config.yaml
n_layer: 9
d_model: 320
n_head: 5
n_kv_head: 5
head_dim: 64
d_mlp: 1280
vocab_size: 32768
activation: "gelu"
norm: "layernorm"
norm_place: "pre"
norm_eps: 1e-06
positions: "rope"
rope_base: 10000.0
rope_fraction: 0.25
qk_norm: false
attn_scale: 0.125
bias: "qkv"
tie_embeddings: false
parallel_block: true
init: "normal"
init_std_qkv: 0.0428
init_std_o: 0.0101
init_std_up: 0.0428
init_std_down: 0.00505
optimizer: "adam_variant"
lr: 0.000942
beta1: 0.95
beta2: 0.95
weight_decay: 0.082
lr_head: 0.00603
grad_clip: 1.0
warmup_steps: 207
schedule: "cos"
final_lr_fraction: 0.03
batch_tokens: 65536
seq_len: 1024
doc_mask: true
train_tokens: 751000000
steps: 11460
dataset: "wikipedia_en"
Each number is 128 + 32 x the weight over its row's rms, rounded and kept within 0 to 255. Layers, rows and columns count from 0. The size above them is the row's rms in percent of the matrix's.

# layer 4 MLP up, 1280x320, rms 0.0683, rows 1063-1084, columns 0-159
size [101 106  97 106  94  85  97 101  86  96 103  92  95  98 104 100 107  93 115 101 106 111]
[[176 112 148 126  86 101  99 171 201 135  83 137 171  88 135 117 137 132  86 163 105 121  21 156 143 143 172 164 168 153 148  81 137 188 195 117 102 153  99 104 159 156  95  75  81 198 121 112  94 120 166 146 165 155 118  55 136  96 105 148 115 106 180  83 118 140 158 101 128 107 134  76 217 125 149 107 146  83 106 142  80 103 131  62 156 133 130 102 156 118 154 124  72  87 145 164 131 144 133 151 157 168  85 101  80 135 161 113  90  77 161 117 100  91 150 150 123 116 163 144  92 141  75  95 109 181 119 124 144 141 161 181 143  94 118 121  98 143 119 133 125 172 139 121 117 113  89 159 153 172 127 152 132  91 126 126 136 122  78 162]
 [133  89 159 183 164 133 111 142 139  96 132  52 145 162  78 141 125 109  86  89  90 149 100 128 137 152  83 143 101  95 116  63 112 137 149 198 104 108 126  93 107 111 124 124 165 191 172 170  78 164 115 100 131  99  73 130 158  96 113 142 143  61 118 146 158 129 156 161  81 151  93  70 134 139  88 106  80 111 172 124 114 136 158  98 174 150 100 140  96 146 102 176 121 114 119 120 150 151 167 131  99 135  98 155 110 121  83 136  92  57 137  83 166 111 168 150 132 129 136 131 131 124 174 152 158 176  80 149 104 127 140  55 129 131 152 163 173 138 111 170 124 115 137  90 177 113 140 152 103 161 128 105 152 149 173 115 133 120 138 197]
 [ 80 113 119  86 169  51 151 147  46  86  84 145  70 111  86 106 167 129 140 120 144 118 145 102 149 147 133 128 125 157 132 106 103 128 172 100 164 177 142 168 145  97  88 138 180 105 119  89  92  74 175 148  97 147 102 101 152  90  59 178 159 170 127 123 147 125 118 120  71 158 131 153 134  68  64 102 100 121 105 147 132 193 169  85 148 187  83 134 156  46 118 147 141 150  95 171  95  52 232 118 140 102 147 123  79  86 118 145 122 129 147 136  71 153  98 116 143  94 165 105 103 159 138 157  65 156 148 157 100 153  97 113 151 165  99  94 170  73 149 133  97 142 125 139 176 110 133 141 151 110 133 176 168 136 147 163  57 127 135 227]
 [158 139 153  71 145 136 171 110 155 132 133 106 164  72 107 135 136 115 109  89 106 129 147 180 182 167 118 115  89 166 149  96  79 112 131 172 147 118 100 148 185 157 103 176 125 135 139 166 147  61 142 105  77 131 127 106 126 169  88 146 152 178 139 123 108 121 129 106 133 154 162 105 109 110 138 146 127  97 119 166 135 128 106 114 150 108 109 144 131 104 111 115 130 126 140 178 156  64 191 150 135 108 112 129 154  66 133  85  96 142 176 141 153 113  75 145 152 128  63 106 109  63 106 144  76  75  91 120 132 113 166 127 121 172 137 102 125  96 125 133 124 107  59 112 110 114 197  85 107 118  79 127 115 124 109 145  70 150 113 164]
 [120 123 156 134  54 172 110 124  72 142 131 166 124 149  62 115 175 132 155 124 131 132  95 159  82 178 127 124 125 146 172  76 136 172 147 137 151 128 112 159 161 155 137 108 138 126 100 153 117 159 146 173 142 109 122 101 142 117 125 126 151 138  80 188 148 135  99 124  67 117 135 115 126 127 160 104 133 133 105 157 101 133 152 135 200 117 162 146 161 138  68  64 107 139 113 140 218 128  79 136 139 129 108 208  94  83 149 134 105  99 132  68 152 107 189 183 164 119 121  49 133 143 104  96 132  58 149  97 204 106 159 100 125 157 133 153 151 167  98 137 108 141 149  60 134 130 115 163  70  86  97 123 109 100 176 166 189 149 111 100]
 [ 65 158 127 154 143 131 114 121 150 104 110  85 143  94 114 121 104 164  70  89  67 124 114 134  79 155 128 137  80 152  95 174  97  76 111 179 128  98  57 182  62 191 128 124 129 185 122  95 160 155  90 160 133 128 142 147 125  94 143 122 190  90 146 118 121 176 157  51 137 152 154 136 112 141 130 145  40 121 120 141 162 115 106 134 181 151 131 145 150 135 114 123 127 153 135 151 122 111 133 158 189 136 216  90 107 140 152  97 166 120  98 120 131  90 130 197 116  69 111 130  85 168 113 147 135 138 177 120 115 101 143 190 177 140 188 104  89 111 153  92 132 120 149  89 146  85  67 101 140 111  71 118 155 120  95 135  79 135 161 101]
 [114  85 147 134 130 158 149 116 159 134 104 168 141 163 125 160 136 104  85 153  84  82  76 144 114  91  96 164 112  82 107 137 174 133 127 103 117 121 153 161 189 116  85  77 118 150 105 167  73 104  94 148 136 137 115 179  85 158 110 130 105  99 150 102 165 124 122 149 148  90 123  63 141 133  86 137  87 103 163 132 148 147 127 144 163 148 172 166 103  90 129 105 151 126  83 115 101 112 156  91  87 141 171 111 152 102 185 145 101 103 118 155 133 171 139 127 130 101  58  70 128 188 180 142  78 116 123 106 150 120 111 109 140 105 148 170 133  99 161 141 164  92 154 184  98 105  95 179 110 109  83 152 130 123 112 188 138 141 122 195]
 [ 75 153 146 129  90 144 137 130 139 138 158 138  83 133  79  92 165 209  84  76 140  88 118 121 122 125 138 162  65 172 114 129 121  97 180 111 115 124  97 138 144 102  86  97 112 136 137 122 139 133 161 172 180 156  53 158 152 100 156 106 120 151 103 123 112 174 160 146 113 133 155 106 149  98  99 119 140 112 210  95  94 171 156 140 124 150 138 170  96 113 162  76 199 114 199  91 167 168  96 129 115 147  82 176  90 130 113 147 135 143 113 118 157 103 188 110 145 126 127 176  80  39  79 131 157  95 162 131  85 128 105  95 128 114 121 140 119 128 140 153 179 188 159  96 111 100  66 137 152  46  72  98 138 134 145 108 142 120 160 128]
 [120 133 106 112 136  90 180 104 127 138  97 101 139  61 139 100  99 146 126 165 142  50 159 152 180 132  90  75 155 122 162  95 142  67 115 119 164 132 152 175 110 128  83 133 165 112 111  90 155 147 146 120 103 135 132 126  86 140 140  79 124  99  69 174 140 164 146 139 151 125 120  65  89 114  96 159  76 211  72 148  98 160 160 144  81  60  94 131 199 123  84 167 115 167 103 111 161 171 151 139 101 100 180 110  88 143 128 155 134  86 129 118 136 136 111 153 155 130 117 146 102 120 122  99 163 123 113 109 193 140 148 126 110 126 128 131  92 123 168  94  93 125 113 173 142 191 127 196 155 127 151  92 132 108 103 114 157 142 136 127]
 [ 70 100 110 167 113 138 156 130 190  89 139 149 115 138  91 149 147 185  87 166 130 130 103 186 145 163 114 204 103 111 100 125  72 110 177 149 114 144 174  91 153 173 172 174 145 167  59 121 115  71 122  98 121 113  89 101 124  82 169 122 158 137 157 103 137 116 100 142  47  60 182 158 132 101 135 109 151  86 110 180 105 108 124 137  89  91 134 143 102 125  98  98  95 139 111 145 122 159 196 114 118 120  96 128  62 159 107  85 153 155  90 120 157 127 178 105 125 122 115 126  62 129 124 163 120 163  99  73 119  93  95 131 185 129 114 126 164 140  97 135  97  94 151 108 181 110 111 141 120 118 139 168 128 159 153 131  79 124  53 174]
 [149  79 126 118  99 154 150 134 131 174  93 120  90 137 129 158  78  58 103 102 138 118  78 145  77 212  84 133 137 127 117 126 133 142 103 119 171 140  79 106 101 106 124 124 148 132 145  91 143  95 111 150 164 127  54 174 133 102 176 159 122 121  86 152 169 157 108 149 155 114  94  72 106  57 117 113 123  70 117 120 100 114 155 134 135 170 156 156 100 121 109  76 144 121 113 142 125 131 144 120 153 130 150 215 153 129 134 150 130 129 145  98 175 181 126 124 102 136 131 177 148 132 142 126 115 129 136 182 169 163 100  88 146  87  57 128 128  74 195 165 121 123 111 144 144  75 166 174 120  88  71 136 133 118 124 151 130 158 121 131]
 [118 143 199 104  71 124 112  78  61  91 103  98 142  96 146 109 100 113 128 113  96 129 143 135 124 141 173 213 116  97 143 145 157  94 105 114 136  63 119 156 140 147 132 156 181 148  98 122 137 173  92 139 141 161 151 103 137 149 120  99 154  70 119 129 119  78 134  81 121 129 140 130 120 139 123 142 139 137  86 124  79 109 171 123 125 161 145 141 145 140 127 119  71 156 118 149 146 116 180  89 162 119 152 134 115 119 129 156 140 122 122 141 108  59  78 147 148 144 135 122 109 189 148 160 124 104 103 115  97  89 149 195 128  48 101 149 129 105 113 128 117  92 128 175 103 135 104 108 165 177 104  84 188  72 120 208 176  85 154  96]
 [100  66 129  77  27 129  75 119 153 166 140 140 122 134 134 133 179 105  41 134 165  96  78 153 152 158 134 174 112 116 107 127 139 169 151 133 150 145  61  99 157 104 113 126 106 110 122 148 127 144 126  98 122 112 124 147  78 115 177 156 139 133 124 113 149 136 138 213 141 132 142 114 110 143 146 102 151 137  97 151 103 146 153  65 163 143 128  76 144  76 113  94 144  83 146 130 138 120 137 166 139 169 111 148 136 111 121 187 169 133 100  81 146  76 108  91 172 178 129 124 112 173 145 156 113 108 131 166 105 134  86  82 171  91 149 219 144 159 123 208 163 124 177 142 125  90 123 131  67 126 203 224 119  62 167 192 116 114 114 107]
 [ 65 122 149 161 127 136 141 153 142 144 126 107 158 104  63  61 163 185 117 108 151 124 119 130 134 113  81 143 121 127 134  81  96 125 143 100 168  74 122 113 120 117 159  93 151 116 147 176 140 121  72 189 109 156 139  93 142 109 152 126 132 138 162 123 104 134 132 161  11 157 181 119 115 142 160 154 151 177 129 136 154  67 137 176 104 139  98 176 127 108 139 126 146 140 124 151 123 103 167 152 130 116 152  86 110  82 148 158 195 130 130 146 128  96 200 140 194 106 125 116  82 133 126 120 167 138 216 145 113  57 163 144 202 144 118  76 153 116 126 142 130 149 145 118 161 121 121 156 115  77 134 133 182 128 164 120 141  95 114  79]
 [110 150  82 103  69 135 165 126 131  28 102 131  98  97 135 137 104 165 144 197 229 145 114 152 156 174 159 145 114 196 105 112 106 151 139 114 115 172  67 107 161 191 107  99  99  71 141 146 133  78  78 130 154 121 104 147 135 125  81 167 197 153  95 142 126  93 155 116 108 144 173 121  99 119 117  87 131  94 140 134  80 124 127  85 157 156  89 191 126  84 102 147 112 180  42 162 122 157 128 141 112 119 123  93 129 144 165 198 135 107 166 153 123 158 169 171 207 107 101 110  82  79 126 143 108  78 146 132 147 168 117 181  85 119 136  86 111 112  86 149 118 165 126 141 111  78  98 110  92  97 108 108 162 111 124 125 164  95 112 146]
 [125 130 186 128 171 155 101 137 128 139  43 148 107 133  61  73 120 110 153 115 123 170 173 124 102 129  82  88 150 172 102 135 126 151 115  79 128 107 127 111 189 146 148 161 150 166 148 126  62 144 137 126 153  97 130 113 126 123 100 141 138 131 111 117 139 164 103 117 135 113 165  33 159 134  99 180 136  50  92  93 149 127 108 151 162 148 125 180 169 137 122 178 155 203  80 155 143 109 146 154 124  96 148 146 139 115 111 144  62  78 116  99 101 121  93 113 134 149 125  94 110  70 153 153 151 134 120 195 101 143 175 131 112 133 125 142 198 159 137 163 148 128 158 152 119  55  75 117 139 105 157  77 139  78 111  77 157 135 105 136]
 [164 126 198 127 121 151 149  80 143 136 156 119 134 147  99  85 127 139 136  92 126 118 127 165 157 128 120 112 163 157  65 116 124 153 106  83 142 158 165 140 224 156 123 171 148 175 103 160 116 121 115 127 106  90 118  80 100 117 123 172 190 120  97 175 164 137 119  94  67 166 170  87 174  94 112 104 102 129 135 101 109 129  94  57 178 133  79 100 141 144 126  66 117 126 170  80 143 147  82  90  52 152  80 121 124 123 158 105 152  81 116 149 102 126 110 111 173  86 106 162 143 106 100 154 124 132 156  74 107 121 139 157 137 147  11 156 114 101 108 130 193 132 170 110 140 100 121 141  90 142 158  56 201 151 100 166 129  91 120 179]
 [161  65 178 104  98  28 103  71 133  86 147 112 155  96 179 211  72  65 139 108 169 105 104 129 108 158 126 171 118 155 104 129  97 113 150 109 148 125 122 127 169 142 115 109 136 110  82 134 129 110 159 154 136 132 147 168 103 111 121 114 148 151 149 125 137 141 174 104 109 122 131 174 135 138 130 119 148 119 126 172 177  81 123 114 105  76 137  81 141 161  91 102 112 142 169 128 143 181 124  94  68  63 127 152 106 117  66 135 109 209 107 113 103 159 129 112 145 164 113 143 152 138 139 192 102  83 101 110 174 126  89 116  96 185 127 127  99 128 130 120 176 156  79 161 146 138 135  80 158 119 100  91 210 110 128 116 128 183 153 117]
 [124 133 186 113  80 144 144 148 138 117 111 174  94 105 135  69 198 154 118  42 146 101 132 136 134 156 114 156  65 184 190 130 116  95 163 129 118 113  93 191 127 129 162 208 128 112 104 162 125 168 102 149 121 124  77  88 150  84  52 129 122 143 113 129  79  78 120  72 125 137 129  89  98  93 128 112 144 159 118 103 146 131 142  52 129 129 110 122 134 134 115  97 132 124 146 117 116 167  85 142  86 166  98 142 101  29 107 175 163 125 163 100 109 163 128  67 149 159 117 142 132 126  77 120 104 130 115 142 175  65 117 171 142 115 113 187 107  84 154 116 101 174 134 145 119  93  95 105 148 135 105 163 150 104 191 159 122 157  73 146]
 [ 52 114 165 115 154 147 142 127 148 127 112 109 101 107 147 142  69 180 130  84 159 139  83 144  99 149 109  83 158 105 110 119 154 123 108 134 126  90  81  25 121 103 127 123 142 154 107 113 143 147 113 124  89 109 152  76 203 106 142 143  88 170 159  96 152 172 165 145 122 135 168 153 147 106 140  82 101 189 183 121 170  83 151 150 187 147 128 139 125 143  96 142 125 132  57 169 103 161 197  67 114 166 144 132  94 134  88 138  97 120 181 127 170  76 185 132 104 136 132 149 146 139 130 141 146 150 174 169 197 160 116 103 208  94 160 125 111 132 151 167 128 147 143 107 181 104 112 126 115  76 161 101 109 193 110 136 110 134 117 157]
 [139 120 196 117 108 149 177 157 143 163 175 142 153 131  99 151 185 140 172  61 130 157 116 115  62 114 169 131 140 106 146 154 129 155 119 142 103 171  74 113 154 138 150 132 141 139 161 169  86 174 153 149 129 137  86 125 142 146 176 117 129 102 131 109 187  97  95 108 158 115 128  81  79  94  98  99 113 135 156 153 148  96 177  36  97 115 117 226 107 135 166 109 117 173 151 151 119 111 153 140 137 119 143 130 114 106  67  73 107 154 145  86 145 145 143 116 160 139 104 119 111 125  98 131 109 107  85 180 136 100 137 125 185 106 123 182 134 126 112  84  87 141 158 166 185  45  91 128 122 124 139 127 128 128 129 170  85  97 140 135]
 [142 133 177 145 130 147 132 180  94 139 144 157 112 151 132 102 183 134 133  51 176 102 115  80 163 150  78 112 105 132  85  93 119 157 189 134 129 125  95 146 136 119 163 130 105 148 120 150 111 145 129 191 154 157  93  81 135  81 102 117 135 171 142 141 161 146 130 164 136 216 127  75  55 103 113 194 175 130  76  91  93 148 161 108 162 145  91 165 145  84 140 190 140 126 124 138 178 207 153 172 148 142 157 129 101  93 123 148  84 234 140 134 111  47 178  99 144  58 177  91 143  61 109 115 111 153 146 207 107 136 168 131 196  90 113 134 110 137 113 172 119 162 144 175 132 148 147 119 123 142 153 129 114  75 123 112  90 109 106 138]]
# layer 4 MLP down (transposed), 1280x320, rms 0.05, rows 1063-1083, columns 0-159
size [110  99 101 109  97  93  92  92  90 105 109  99  95  99  95 104 120  92 119 105  96]
[[119 106 129 177 179 143 109 106  72 121 139 156  95 158 140  73 138 112 145 147 153 164 112 169 122 170 169 119 210 160  92 124  77 112 177  99 149 165 121 144 137 162 109 172 141  85 103 138 140 129 109 103 136 121 115 140 136 102 145  89 106 174 146 145 168 115  85 133 146 127  84  93  94  79 103 182 100 152 144 141 167 125 121 112 143 179 153 149 124  68 168 177 152 158 141 125 139 130 155 161  87 182  92 116  91 168 101  98 126 137 215  57 103 147 153 101 110 163  84 159 163  98 161 147 136  99 146 144 141  85 115 155  88 187 140 102 151 101 142 123 125 162  92  68 121  94  83 163  56  82  86 105  74 131 140 125 172 117 145 131]
 [168 166 131 137 145  90 156 151  91 151 144 154 141 134 161 109 139  79 140 188 184  66 117 116  90 133 154 119 109 121  92 200 118 145 160 108 101 134 118 128  83  88 121 136 161 130  34 132 151 205 116 164  88 162  98 114 149 155 174 121 136 154 133 135 191 100 187 147  99 149 156 164 166 132 137  75 130 145 147  93 135  56  77 133  94 171 143 146  99 148 185 131 112 117 182 238 125 143 156 168  94 101 113 102 136 135 131 112 103 127  73 119 125 178 132 102 160 127 150  72  53 108 109  95 187  98 113 135 144 147 135  89 121  99 135 153 141 116 106 155 104 122 125  86 102 178 134 118 158 118 115  96  78 124 168 128 119 111 207  80]
 [156 115 127 103 158 107  58 144  94  95 126  94 119 139 102 114 148 112  79 130 143 117  91 137 130 119  75 168  67 140 175  85 144  99 150 146 138 118 135  99  66  66 120 117 124 125  64 158 176 140 134  93 107 152 124 128 158 136 121 147 111 168 188  54 139 184 115 106 127 164  79 150 131 127 106 114  88 150  67 144 130 100 182 121 165 157 144  91 119 136 144 135 119 114 154 118 165 143 153 116 127 142 149 109 183 119 131 122 145 148  91 123  72 162 107 155  79  89 166 106  93  95 166 127 171 136 174 101 186 167  56 125 156 111 131 102 117  68 168 134 133 116 129 112 140 158 153 126 107 121 117 113 150 107 153  92 181 105 134  85]
 [121 139 170  92 135 138 128 147 192  99 185 141 139 113  77 163 135  94 143 127  55 137 175  77 121 183  26 137 143 135 153 148 150 114 157 118 103 163 144 121 123 100 111 119 124 114 142 102  79  72 126 112 115 164 133 160 163 166 174  89  93 136 124 118  74 108 127 172  71 156 148 103 105 176 117 165 102 140 136 124 109 163 138 140 127 113 124 144 117 127 179  75 104 116 134  99 118 101 143 156 134 162 176 179 193 118 109  89 139 175 106 138 175 121 108  87 141 147 150  95 160 124 105 151  98  88 169 124 119 186 124 145 152 170 124 147 151 112 106 215 124 109 112 132 138 197  73 102 113 122 132  76 148 165 129 103 119 118  45 142]
 [103 104 143  98 171 189 137 174 150 101 118 129 133 124 201  96 179 156 121  76 130 148  93  98  77  80  99  92  79 130 138 117 100  75  45 142 118  84  90 156 131 127 137 128 134 140 130 158  87 117 120  99 133 106 128 140 106 134 202  72 120 119 122 173  99  85 150  66 147 145 122 149 157 147 115 217 140 114 159  99 137 122 141  88  93 100 147 137 116 139 188 132 126 128 186 160 111 128 189 136  77 118 177 142 111 141 139 110 128 150 121 119 101 110 114  85 199 123  99 149  91 144 142 148 127 150 107 135 134 142 106 126 164 133 128 115 109 182  95 153 118 148 114  94 177  91 206 151 141  94 146 160 173 133 124 104 117 169 184  90]
 [178 116 134 127  91 145 104 131 127 122 163 182  85 198 148 127  94  83 131 123 132 131 145 115 175 155 158 157 125 144 185  45 115 138 138  74 102 178 155 162 189  91  97  83 132  65  96 136 121 106 131  80  91 135 130 131 121 121  97 167 104 171 143 122  96 165 127 180 148  85 123  97 118 164 114 117 163 110 132 149 159 153 187 137 106 143 133  65  93 118 134  98 138 127 121 139 169 163  91 112  43 116  88 139 101 129  84 100 165 138 155  81 121 163  81 110 146 183 130 125 172 112 133 172 140 142 130 136 106 170  99  73  66 120 126  82 143 136 148 144 105 181 134 194 150 144 155 163  88  97 116 120 160 118 122  95 206 117 102 133]
 [ 79 118 149 134 129 125 159 152 132  96 191  66  82 121 163 116 153 124 135 140 117 133 141 160 189 116 121 177 119 102  90 150 115 162 149 152 130 139 157 111 137 125 158  93  53  95 120 123 153  95 124 194 113 109 122 156 139  65 121  39 162 153 118 169  80 103 126 140 170 145 142 207  89 139 116 105 121  96 116 171  73 108 133  95 112 115 106  76 139 138  82 104  81 112 125 117  95 197 123 120 116 101  84 147 129 161  83  82 128 175 127 109 144 131 131 128 165 134 156 160 142  62 135  76  97 142 118 131 106 138 161 151 128 147 157  84 174 108  79 188 171  83 109 133 156 146 129  80 158 136 143  83 108 104  81 115  79 157 111 132]
 [114  77 166 114 126 160 149 153 126 125  60 103  99  68 140 176 105 142 101 136 189 112 184  74  69  97 153 123 133 151 126 131 132  99 144 105 106  68 158 149 107 135 127 103 106 126 108 150 162 106 135  90  94 103 116 145 167 118 134 108 165 100 115 205 129 118 155 141 123 135 155 131 115 105 189  97 102 148 154 110 133 165 112 152 189 152 157 130 137 124 105  67 157 157 149  74 176 104 149 131 139 155 106 157 125 157 115 117  75  83 190  80 139 165 120 149 146 135 154 103 186 169  64 156 170 140  97  73 108 119 158 115 104 176 126  55  27  66 146 163 175 104  95 133 145 129 185 100 134  89 168  78 194 131  83 179 149 169 132  64]
 [158 101 152 111  89 154 120 144 189  98 129 162 135 189 138  94 128 105  91 147 143 179  93  94  88 137  99 160  75 135 159 139 120 144 141  99 133 129 115 152 182 159 134 105  94 130 145 157 120 163 178 178 151 170 153 137 124  93 106 147 163  82 126 117 146  96 146  93 126 162 130 133 119 141 191  88 115 118 157 194 149 132 144  76 203 134 122 167 129 160 145  95 208 138  99 150 111 121 132  54 101 167  78 151  89  82 148  79 157 109 130 123 166 112 118 134 149 143 173 181 132 133 100 122 108 171 118 140 128 123 100 126 187  98 180  86 187  85  61 134 164  61  95 124 148  87 118  29 155  99 128 133 159 119 159 145  92 127 101 143]
 [197  89 165  80 105  99  76  63  87 138 117  92 137  88 165 126 168  85 167 165 107 127 156 108 174 127 146  84 101 133 117 107 130 153 100 142 140 136  68 115 109 114  39  40 108  77 170 113  83 130 134 153 121 193 154  88 100 216 109  99 141 146 125 146 139 107 155  88 194 171 132 142 189  66 144 131 137 189 127  77 153 140 150 123 119 148  98 197 174  65 140 156 159  98 134 189 153 109  92  93 171 129 155  78 170  89 157 144 131 126 232 136 120 144  59 154 152 102  83 149 182 119  88  88 132  79 110 133 126 152 154 124 146 167 125 155 133 124 112  98 153 131 105 164  98 158 167 156 104 109 126 147 122 170 158 119 110 105 151 112]
 [106 143 130 143  76 129 112 101  94 114 106 168 115 177 141 142 134 166 166 119 137 118  88 101 127 101 105 151 137  82  87  99  92  90 123 113 123 176  96  96 121  87 186 163 192  85 101 114  95 127 148 119  95 173  93 129 131 128 147 124 156 110 188 151 116  99 105 141 149 127 114 110 153 169 196  84 143 123 129 137 110  65 173  80 100 137  99  93  96 143 121  32 126 112  99  80 142 160 137 183 157 118 166 121 108 133 108  99 117  56  86  68 124 105 112 134 126 137  83 132  97 168 126 104 178 190 148  95 173 113 132  62 111 128 182 144 143 147 134 112 154 151  93 141 121 176 172  78  50 113 154 172 106  82 108 163  81 206 178 174]
 [145 170  98 142 184 173 155 145 145 143 203 129  95 175 127 127 132 102 106 115 159 132 109 122 114 107 107 104  74 103 129  72 130  88 135 134 131 149  83 132 121 105 105 129  58 128 138  96  89  58 145 111 115  80  95 177  86 143 154 178 140 105 187 131 100 176  73 163  69 163 153 134 173 152 112 151 112 112 127  87 154 120  46 137 172 131 100 154 121 112 159 136 149 109 125  98 149 184  99 148  96  93 113 110 125 110  99  82 152 175 148 151  96 151 166  81 108 120  68  94  98  57  97  87 120 158 108 131 131 201  88 138 145  97 113 133 167 112 180 190 152 158 176 109 137 137 180 147 108  45 188 132 103 146 162  26 115 182 130 150]
 [ 88 126 140 233 198 125 187  88 154  87 146  93  97 128 127 125 135  92 115 188 140 136 180  72 107 148 102 134 150 125 126 116  36  66  75 139 131  99 140 144 136 147 119  98 122 117 116  89 147  45 121 144  76 169 165 191 118 152 124 134  76 106 158 138 154 128 147  86  77 143 116 152 116 181 131 137 131 143 135 124 151 146  94 135 167  99 197 156 167 147 115 168  96 125 159  94 146  85 141 103  75 158 139 111 122 138  92 133 106 178 160 173 104 145 160 148 113 116 142 143 137 135 142 106 128 125  95 119 185 103 153  93 112 178 147 102 115  80 144  96 120 109  96 119  93 204 152  96 157 115  73  80  96 170  92  49  83 152  98 187]
 [168 122  66  98 110 115 161  92 104 146 184 168 120 150 224 184 159 111 125 170 173 111 135 108 127 134 139 137 156 134  86 138 145 144 130 123 132 146 155 124 160 135 104 125 109 126 118  61 127 118 242 107 163  91 138 179 117 109 171 176 175 109  99 176 181 116 108 121 186 104 102  83 128 114  39  61 171 123 143 112 143 182 123  91 118 180 161 132 153 136 121 155 101 147 116 160 107 150 131 139 124 129  93 115 134 159 110  83 106  86 166  91 142 121  87 140 119 128 163 144 141 114 162 124 136 147  85 114 116 169  90  97  87 153 180 114 148 105  92 113 129 126 122 111  96  65 133 128 107 186 140 121  87 150  97 144 145 149 137 164]
 [143 198 139 155 109 113 158 177 159 122 158 169 113 162 163 154 127 126 158  96  70 131 120  99 132 143 122 169 135  95 149 154 101 164 106 150 149  90 155  84  74  95 133 131 128 149 112  87 130  81 203 153 110 103  97  95  68 110 115 150  76 172 131 164  32 123  33 137 144 149  73 104 129 139 154  52 123 127  85 120 139  92 169 163 140 157 110 101 120 123 100 135 107 121 184  96  98  96 113 105 170 187  47 186 114 149 120  94  77 124  86 117 162  71  78  86 108 172 164  96 149 131 134 118 115 152 130 167 108 131 138  85 172 135 132 181 184 126 127 151 121 123  73 105 160 160 170 150 110 154 116 183  82 116 168 164  52 115 199 183]
 [173 115 157  93 164 106 128  97 171  29 172 103 146 124 159 130 125 157 103 110 119  85 154 167 103  87 104 121 127  95 137 119 106  99 146 134 157 150 138 132 115 134 100 144 112 113 135 135  99 135 150 101 106 143 177 160 146 103  94 117 169 162  90 141 144  41 163  64  99 146 160 162 120 143  91  82 128 171 106 115 156 158 103  86 113 123 149 138  79 190 141  79 199 123 207  54 172 184 150 110  90 136 102 107 158 103 106 125 220 102 123 115 115 167  76 140  55 157 111 141 118  79 205 192 114 131 144  73 112 158 104 107 105  99 125  70  75 110 153 147 100 114 142 152 159 140 130 104  69  66 150 112 145  97 123 119 143  85 158 146]
 [ 78 132 116 187  75 108  67 160 133 116 150  80 116 167  77 153 103  75 111 168  99 108 149 141 141 144  96 146 146 126 118 138 147 104 151  59 150 147 116 167 108 151 120 153  74 145 149 136 128 143 158 138 106 115  96  76 166  92 111 144 124 132 106 129  54 123  73 132 160  87 112 123  67 111  73 149 145 132 132 114 112 179 115 126 128 162 139 125 120 116 165  70 135 124 112 131 106 164 152  90 142  77  73  72 166 160 146 133 141  96 181  94 176 151  86 180 172 140  86 115 139 155 111 117 149 173 123 171 178 137 163 122  79 124 186 157 112  74  74 146 192 114 149 123  76 119  90 131 170  98 126 115 185 149 113 128 126 134 134 177]
 [ 90 194 129 116 151 110  63 160 137 156 113 103 133 158  69 157 170  87  91 157 158 134 139 154 140 152  52 116 119 122 165 129 133  97 128 125  95  67 106 142 119 102 163 119  97 139 120 144 170 108 126 158 152 136  79  73  98  96  78 133 108 118 119 152 132 161 164  83 116 126 175 120 122 132 185  81 140 136 222 123  88 112 104 141 126 127  98 161 113 117 154 177 106 118 129 140  74 143 133 130 152 127 193  50 111 114 147  96 140 166 120 117 141 131 161 158 156 129  99 154 105 170 118 145 118 152 162 124  90 141  89 149 109 107 111 137 124 118 170  88 164  50 133  37 114  71  81 153 146 109 163 139  52 123 112 146  80 118 134 136]
 [132  97 133 129  80 129 122 113  84  95 197 147 127 130 127 157 137 137 123 166 125  76 170 143 123 142 116 126 108 162 149 167 170  76 147  56 116 121 169 125 112 128 164 148 115 191 150 151 136 144 179  69 136 143 117 124 158 162 124  79 184 114 167  91 123 109  71  52  80 142  83 148 171 147  56 110 130 120 112 176 117  71 143  60 124 132  83  84 118 132 171 113 106 150 120 114 109  74 148 124  94 167 150 142 132 139  89  64 122 136 122 120 164 154 107 140 115  78  94 116 138 121 106 131 122 121  94 151 143  79  97 143 119 169 124 117  64 174 111 106 139 203 169 154 151 139 117 103 159 133  80 170  92 173  94 166 159 124 122  78]
 [132 120 128 129  67 180  93 157  90  72 114 163 177 162  99  69 127 150 170 108 225 163 138 159 125 114 149  98 106 136 140 132 102 142 130 144  58 134 113 128  90 106 118 137 133 127 129 120  99 155 142 113 144 125 237 132 144 162 183  48 158 126 152  97 156  95 131 134 101 124 152  99 116 184 117 115 181 103 117 103 138 121 160 120 110 143 110 114 135 102 139  94 113 168 148 144 112  95 120  68 118 145 104 116 179 147 177  99 100 112 136 159 116  77 175 128 154 157  89 136  89 134  98 141  88 103 113 125 191 139 162 143 114 182 122 138 163 142  99  87 144 100 133 169  89 181 126 149 135 130 157  94  97 121 205  90 125 146 121 133]
 [122 149 126 125 102 134 105 139 120 104 111 128 108  96 120 119 137 127 161 120 141 142 172 136 170 178 110 100 122 147  89  90 165 155 125 177 126 120 165 148 116 134 170 102 124 120 141 133  79 133 122 111 146 127 110 143 121 127 148 155 193 131 129 128 155 160 168 135 122 173 139 151 115 137 186 127 141 153 110  87 133 137 122 142 122 110 116 152 118 113 137 177 133 138  94 121 102  89 122 129 216 154 111 184 173 128 104 102 147 119 130 139 145 106  93  68 111  79 122 105 145 143 137 141 149 113 136 106 126 131 117 157 123 181 104 103 141 136  70 111 104 118  89  87 116 160 144 129 100 162 158 109  43 105 115 133 120 136 110 118]]